config.toml
num_hidden_layers = 10
hidden_size = 192
num_attention_heads = 2
num_key_value_heads = 2
head_dim = 96
intermediate_size = 384
vocab_size = 1024
hidden_act = "tanh_gelu"
norm = "layernorm"
norm_place = "pre"
norm_eps = 1e-05
positions = "learned"
qk_norm = false
attn_scale = 0.102
bias = "all"
tie_word_embeddings = true
parallel_block = false
init = "normal"
init_std_qkv = 0.0341
init_std_o = 0.00763
init_std_up = 0.0341
init_std_down = 0.0054
init_out_by_depth = true
optimizer = "muon_variant"
learning_rate = 0.00175
lr_mult_o = 1.5
lr_mult_down = 1.5
beta1 = 0.95
lr_head = 0.0074
max_grad_norm = 0.5
warmup_steps = 200
schedule = "wsd"
decay_fraction = 0.56
decay_shape = "sqrt"
final_lr_fraction = 0.0
batch_tokens = 16384
max_seq_len = 256
doc_mask = true
z_loss = 0.0001
train_tokens = 106200000
max_steps = 6482
dataset = "wikipedia_en"
Each number is 500 + 25 x the weight over its row's rms, rounded and kept within 0 to 999. Layers, rows and columns count from 0. Numbers have three digits each. The size before them is the row's rms in percent of the matrix's.

# layer 7 attention output (transposed), 192x192, rms 0.107, rows 79-95, columns 96-191
092:532508488494523478527492520512507518513472501484485516497486502507520501516473459480546491526537503474510510494513511548516484490500535516514515517521499507453494512507507501511508457522509522477477519504535506435540454513532524482461546490475514494496451489531540496527499482501466484478
102:469482488526505525486437504513496502526492438521504483490476515514480528508524489513512493524568548517480463524518540507513490516474497536501496452471517502514530465536534490531489483493488488511495521532453505486492547467487470482556491542485475481468430495511468521487530523514488521472
111:465526503471532521512483478476528483525528487489472507481520524467513512495550508495562514516496491498549516556515497491469502462486485519465533513458486541508537425505499495536498483512468462511448482489552483545476475479498534515496516512475486486501510507486422508494485506490482555505
108:480532458508524497507500545500497498459493476513454524544511512492488507457474495483522449547486514523518512565524509491504494472484539519503497469516486465527511507487518454474498462501499480522542519490498513522470478519532517497470527525496488514480513518519530514508464497561459529510
091:510521494468500523508543521530469479477466538488479522508489495502513480482502514474538457511497451484504503493523495518506532523511511556492466510539483503516472499485501499480508500476494500534514459515518502522517508512457518496512539523475485486457517495524530514472498465492496444501
100:535513505503531506516472547524486497511539448470460450483515452492510504486459497497475514556527542520485489499541512471498518494501534483498509498532516482492532547501494485559526472466509511475508485505489481531474535519511500490503490500462497530510540492500530493533498507479502504490
106:503479493515506459452472469479494481499543501557472474508565546463460491528501512514485517452487497485547498501510499487473501533505495534549542532530528512487492486478472497469506492482510523520540501508513493477477478493509492512526477536508480489478510507509464488447523455464475503495
112:496518494500481544520538519489454473501512485521509503454514498475552502456460548518486503522476511482517502500530482461515517508501525498529444470464460517455498431501515493489492466531490492540495534506552493523460518467492478528489502516510527502501508533488495501522521525553503491516
096:523505501460450514474505492486468522530534544464505507502492534457533477486539503491468526493466515541551503492556496512482505495510491501447509530506498489455476476491513483544507478521446492479464489514500514476513478459541491480534502520511526497519481532458471504481486521456490493510
089:478498499490521541503523538526485524493510481506510536494518475465484488420543483501501488533494534525523512543486508511538524517529494504564489463498482488483508495458486474497477524507497512491480530476518508458477493521540498529493495484453536481515493500492496538510526508498476547496
101:509546541472493528511488465509545508516547476478450532535466510480473512490500505516457467476521559505514441540467515491523464473498518540529507526516508512498523507454539516470476461507518487467481558495510496463497482479496513493476484511514507508511481487509463480520481479476486485527
097:501499550515505429531528504502534481484510486482516449481516495494492490540479466515513499483506557507495486512480520511507525475547454469511517479490474527555454494547505470500462481494485462496492532478476434539474476513469500505519524506513479522465558518502452488494493473528554504543
103:502504453468522495557517535442541518501509482504472480535491496513534504501493475503507496536483481504515522502499550481485509524501544500484525516505473522460452495501495505491523520523514516510478496505511440510560512437493481476506487533529519492509515500485473518543556503473483563515
101:470502507554475545522503533522482476496530470503474495517501445511504512549458494492494490490531456482486511532561501511472480480502488509489515476507501496523520527500508553558485464501549491484451518496507480478487525519523516499517532489470452482528539482487529498526498500522495492502
109:487490498523490507527536485517526481536484502546458501479432533545497484454511487520506500517513542490479471472512479516500514485469498484442499542482509521459480522492495528465511514554491499494519530472520496562503494494447516480507480523502469521547549530488501486482498506522504486474
096:531505495518474466545497509506460502496508491495485459501515495515510499491497468523467505530475540460504572507496467490501498516508514504524505480555494449517505532517522506541465524500453500514480509471509505541464474507522418511514482495500496516502487480517503459515512508532491532540
106:512537508466497538488520552526502501497498548480466526509502525482504515491465513496449485503472487479515486431517446492503499481506451501461463492458490496491517521517519534449517475512514514519491513484456488503493482488458489480525501500480521521468466492481488476560522562516510526487
# layer 7 attention value, 192x192, rms 0.0826, rows 80-95, columns 96-191
097:505487531533472487474528489510551509499500548506444451559512493493505490432484475515528511500510482480450480499499455480530472525465531490494544516485514493533500504499461479527475461503507494485490519451544520542513491488499495502506498517491471497515485507509500506515513437465490481513
109:539494491522522480493529491504530480473476527507517494534482489493501508501469509562490474497483507510497501490523488507555467477489494509527484452523532433487521482441485502511503446566537505480524520536504507482480540513509493503505498485542519514518498490518493515537503450536547515469
105:513483539498482485520491550522524428511525481504528523470538490537486486529484518532497515517509517450470469522489476554534482504500512545468489503538484469499501497483463520495482458499515514509515523505512495504465491471511482499490455508536534501520521520448495491500546448506484533512
093:473498502521539499483471499489517512482515526529499537487522486454510486493525519497493533532498524488484457537452533532484492489463500540499493477474502536481561467460515486529518428444507507479481494472479506522516502489483504477482470482537490529501486465488512512555532508486518493477
098:479476505518466491475531453419472470490488510554540499495536504520487495509522496475503470509500487470492497492536493547519504479521488475538506536480481506521509512471503484472469498504553522506506522503498509475509481484474487503478497499466511479502505544510515516499516443502456481496
104:540528507485497460528507490536537508522502481471458525539457490514495493496492504547522487460513547505468527460516483533523502464488513493528506501490513473508501514520495481532474469560504522532539526485510530479521447514488465566530477476490546513523467486472503473488461544505540507469
102:474513507495490523466558510514513500502548497549454543498484531506478469516496485546504513470495466522489499512488510500509486545490468508494539478505510474549482493514492474504513476514518507486523478499480452501516518540537497455500497472494491535557532486523468468528480468484472502554
090:492531496528509502492471460479487518507494504497484535478484521508479452454497485509510518486497481503533485514476482448522471478492517475535464489516512477509530496452517504476486489495466491518537465504519483493495488525509502521514544492482507472541530522486488505520524448525544555430
096:473484506498500496472444509517510503494466498508519483492497514540531510538507493484488536475466475466483490481496499510505451517479478492512550484480485494477497520520508528495511462520557505512491496505484482538502542540484503510509508527559479487495515513477485483511475515536500489534
103:488526460515524453488510484483507508514521554447504496471523508520534468520503532486516535471475463505516476516496476515508489479511506469474455507506472456478485561546486478495471499519477460499545519507507492496497499509518484512552481494510492479510501530481514509463542518483477547479
103:503518551462475485480476498502459519538542530511519501505553493546504502511519511490525474530485484465522532470505538467515496522499508520490518500526520485484515496489499505516486479474534470499480489491545462492509468541473504521493503496515553474525492481486509469518463520483457453510
105:518482501505488549461517509508495492492499460479546539500516542497474507519531529522556514523521480507457459523513482525560491476476513469482500486486514487494503513556518476509517539522496507563480451481463526450493534509479537519515484489481473471503497497488496460523446467524498495524
102:505470478461501507508457468479516515474512525532548484501534551485482471489499514491509497559475499511510493469506490522496473462451503497563499525461519487517516500514507475489512530484475479488566507450496491505448488495506471510455505542516511531488514516518499479494535463490496491535
111:479461486496498497466469529479461501520548522486484499533473502479455488536525507454486478502495495521544493510477539515535473521500507490493515480473494541538502482527520501490450515520478467523489485508496492487524524530514502487515511509440493491496484502516528503508466491462500529555
094:476521469520538506479463491514509481501504479484513505471512496524510517516513521509546501454465493506510474468470541482449521494461559528505526489482484528502503497500495558475513478493513478504504493523505525479519484465477509548480513513489510475522488508490517476499495487502497497499
101:460485532505523473490493511496481457517554497478482491503468509510501525463503466481425496500528498539499491543519499484500520529455484512503484485482522474529477494488504505479503466454459496459536515502514462470544544504523531535488502542490474491488536493524510500502485452522449513546
# layer 7 attention query, 192x192, rms 0.086, rows 96-113, columns 96-191
109:534479537513507480511521518549492491508473434518498524502530515505535527542478528519473475536514507470503465508516512519490518509545495512488476479464487475506489495509498462511469507488509495529479498538456550466506503536522462494504547466507456506496510526525481503465488496478521503430
096:471483512470537483499474512498584529490511536513500542516466497503543492496502506466518521511468478499490548506511515523494509508539554485490508491462534541459445484512558460479464498478518504474499454469472504483506530452466532542535471505507488478507490538479532529537474461481494492522
102:511475505497524526514473501512477526515475521485410494457484520500545497490427492511510516496498523488520489464476494488530487490539501500499486506467476488494525480485520519500508496492467476490468534515522510519480457502526503506485502517501490532476540449530508496508499476503504548536
085:494483516497501549453522508514516463461489488510462520510529517477514532534469497449508445499490506460517494518477481446532490458500511496451502504525484499460482533479524477491515535508471548510492485501547487490475500487512521508512520474541494515530463519479516484502505533469468471487
101:523502468439528521475508478485528527490472544526533500525539502475506495480529456510438507496530529521495470528491505478464476484481500553484506520489512534513520496444539474461478484506491502540469511455509513486489504512469441486466485480479503501480436507473485449518476492501477495538
096:541481483501499479477493495434518490466534493530437519514519479504506557495486505472487531511519469495507562509499505461487555477539525500526530491510527500562516486485494505524508517519483508487522486451512505563462487481476514531501501472467523486523470541483492508463494506490506538451
096:498525452497538523519517515474511477489523527534523472488499534470484511462503502487573508532479490482520506513525517484474488472516480519468494481520535498496490505528526470454517506506492473541476538498547522501529498521472507522479514488503531531492501505489513481500588512492511487513
095:449517481523442534445469507488493483473518526533535458506480510487483515538486550481529514469499506474475496524512495494508517479486469489493550515502474494475505511460488495487467512482490531495545508480520537491530453540465494454523508465513527479476549476479500512516477507507465505484
097:473481482474466509506519490514533537487454503450460508517500483488465506482469474539498476529459490521504506502484495503503465473507479463475480500495495495546542572496516506496479509504492499525510550499483442478453484525495522488467493471440501511529489472563514489487458543504487474498
105:513485467475517494524508552512481533482516499491479480481491482487506556524511490491557504473545470509514509511472494499480495564505463509545517517492491471515471495488471505523505453507498505540485498558479495504555530519453513527501503502481529507498478482470471494494495491517528459472
096:510504522488472541524532480540531446480499493497492502485467511515471520483526477509507467541534542514462484525495513537495506487515466472505502466476470487462522485515479531498484496512514504491527494485502491468492530516512522484498491467528451553493491515479494498455472473526500500457
106:524490449491452536483525483503478487525526517507479490496448504493518545501473497537490499511531484562521452510505462506516483503492542518455521510434543521485507512519503533488533485509476495533506503508494479500510527533511446526502472509505506496509513495517514469440482482486519523481
103:533523540443506539483438479500512505499507500489513502514510505530493500474483486553500454507491514528499502549479506508487506468502478531547579489491518482501493490464493521488438495534548525522525520496563474541463492511498511493492467445467548460521486539439480485513552506488513466470
095:492523486477499520503521502534506490481484512487476460495498507488513550526484515557490475447509545498468494442482501479519515459534494500457474522455471486525486472541507492476490485511499444492527521481482456499473472470503487517497459491515518489529552488450537482571530538556484507536
099:458509542503557507541498500498469525498498503510502506473484465490514483524514544498499471497531470527513507486499455506493511511520492501480479491493538491517485501508457472491485464492532501530507512539533516502512448508456497505494511520489485527482487488455482476483510583490508533429
095:519510473535521493531493467531472516479479542509487509513522511495516501506506496504518530506529529523491489475509463518536514466505478476510501526491492533524539527517492480490509523513500510490465485504472469478480546551465498512501511448474507495528505452552492479508511489520513459493
098:529469509539501507541447502494493495497472463502507458472484488496528543501484484490463487497512488514501477522511474525471482537556479520495495503538521514494529522484472504495520540526517456490509462476430498500493496487534494488489499542464526519511531487467495461449499505489542523520
099:486488507522443494508545507509471497504496495497525479452487507491501530507505528497520490526480531540489508528470495517530518484562509471464508480479494527495541516475518474521476508498490466452494509522501510521491485487506456520512491491538509473499474471484473498466450515524505509501
# layer 7 attention key, 192x192, rms 0.0866, rows 96-112, columns 96-191
102:479474554485521469527517478485496521485487468475491534533486558514526507529472503540462541476541487483497514477506496517468513482523498480424421498516502520487480501531509463476511508487522497468497479496508479531505487496499484507473478512506510464534528456495490539485475508461491517489
100:496497470490545517514518519524547513559469494518476492504561523496540524485483512482506473489471500523486510516507513473482479487518494498499528482532513454469486560508501518505545480477475498535511554529487501503478526485551519525519489529509478476498484524537496490480478515468497455530
103:461502523512468498494505464530528496505525485486466486502543472525505510504474462483529523501467524505517479516523503506524470488535468504494459500483532499510479499504465491501459496480451494457478509539479521485540486519493458471439519502485479552504537498471485510551549459475490501534
092:486506525470525518444494517495507480487486505561492504526528480458547550489483513545492482481479496461503467502476510520498501521522558522488493520503505520485496515496513452494554540497513490509516506532536461490489536478506530515542460481556492485509501485518525487517485502492505498474
096:500517521473488482529526484466498479488463525550566472507494530517477469519515494526498524463497484488503486498545547552467501478471492484495470496519496531495451494469478521485516498553503481557537513525541536518458471518468469485518543483512504516526499509522485464511478518501508499474
103:494518474520507484494489479443490494462529465507517442501560525500484538507490455491510507483496466510509489459483494480509512512510496490528509505522543481486531474536529481528524481485536515513466493497507496532505512511547515516454474514510496455462478539494483481513509539507496504495
092:513512516504496501488444468508484490453464506538512523518503530530441528494549501505466551541485505508509498478509507545484534569516543553493507501449467502502493477466513501496496537524510516482496490534553468497488501515487482504515465522454534501512477480519509512529485522499497527510
090:522490472495487482491460492505480495501472528526564491502445531506481492474505473499532502506488510470492521486481503504547528516460498510494462532469516452519496525504535455540442478492476530473478470512511517519450501489502511499481494502503456490539530502551533511531529525499482488471
095:477514511496475486500526464464480491471480471501459527533504489541494498478473504557491517510468476503504519456468512500501494473532471440516496478453482506525495490453493502494490536465508544550472509499434526546519506502493549486547471508498502518493523518518473530536500489474473485472
105:508469495489471459545500563485513514476468524490500485478496510478507526463489502489543458511506495501475492479514502500528543543483522504534500510524480499540470490529472513454502511487531490521503491512494520486515515515441519460521526527509499478453487523449526506455454501514508499463
099:480467499511513521477481522470525504477508516486468500503479453474501522472503486508478498494485516498508506546518507531482528485524471532427508508466510514499545475487533501485511473497520485486521531470513490448506441483521497484509519528527480507503522522533483496483511489511525475483
107:530477495451548484457493523438506501510513481512534555489482528509498536482477529518480457536519508549470517500540461490516479469488519486502455493508507521528546518476456498504470513501480495500502495461458517468537492495457498458486506460547465484496499522535502501487520525444514477535
105:546576501521505444464513484491453501508490529485542463495510538497513475470504479495480471480501504517506514524465502528517509473522496512492565505493497537511488525531507497522497476517502527478467523483512506493515490474516511506529489530505489490477493544524476479519509479482447539517
097:493486522482513481490501488535525469501471451528506486495498512507535493565503479511515469482492527516464494470509535457516537520546460517494502491457489514476484492533518503506465512493505486482513509487489474489494495476474517503452447495518511526523550454498482473480497461511480502518
105:505504509489487485529521487505490537501547475483487496495532500460506502543508486484480520497467471541537486441491474509493543499527507541529470495451535508487520529484514470494537463507487527494522480539532559470525498486468500523532534493460477540534478500440506491519535535506466499485
094:492486505478498512501477488469485497553505495517454495509469501523476517520503484517517512490472503458490523506454500529530518494514518477511507489493482476479486488548479505463461492537491534541516489544495513526502587485520518520480546514544475484471522501501488480485483513517527508494
096:478463467452508490499530460458502510555499516497487492516541515474483504512521462497438516497516490520517534534508511524505487489501506486533490439516538503493568496553477494506540521526491503453543465480434509443485508507507503535480476525489497533503512464476498487512499437489520538475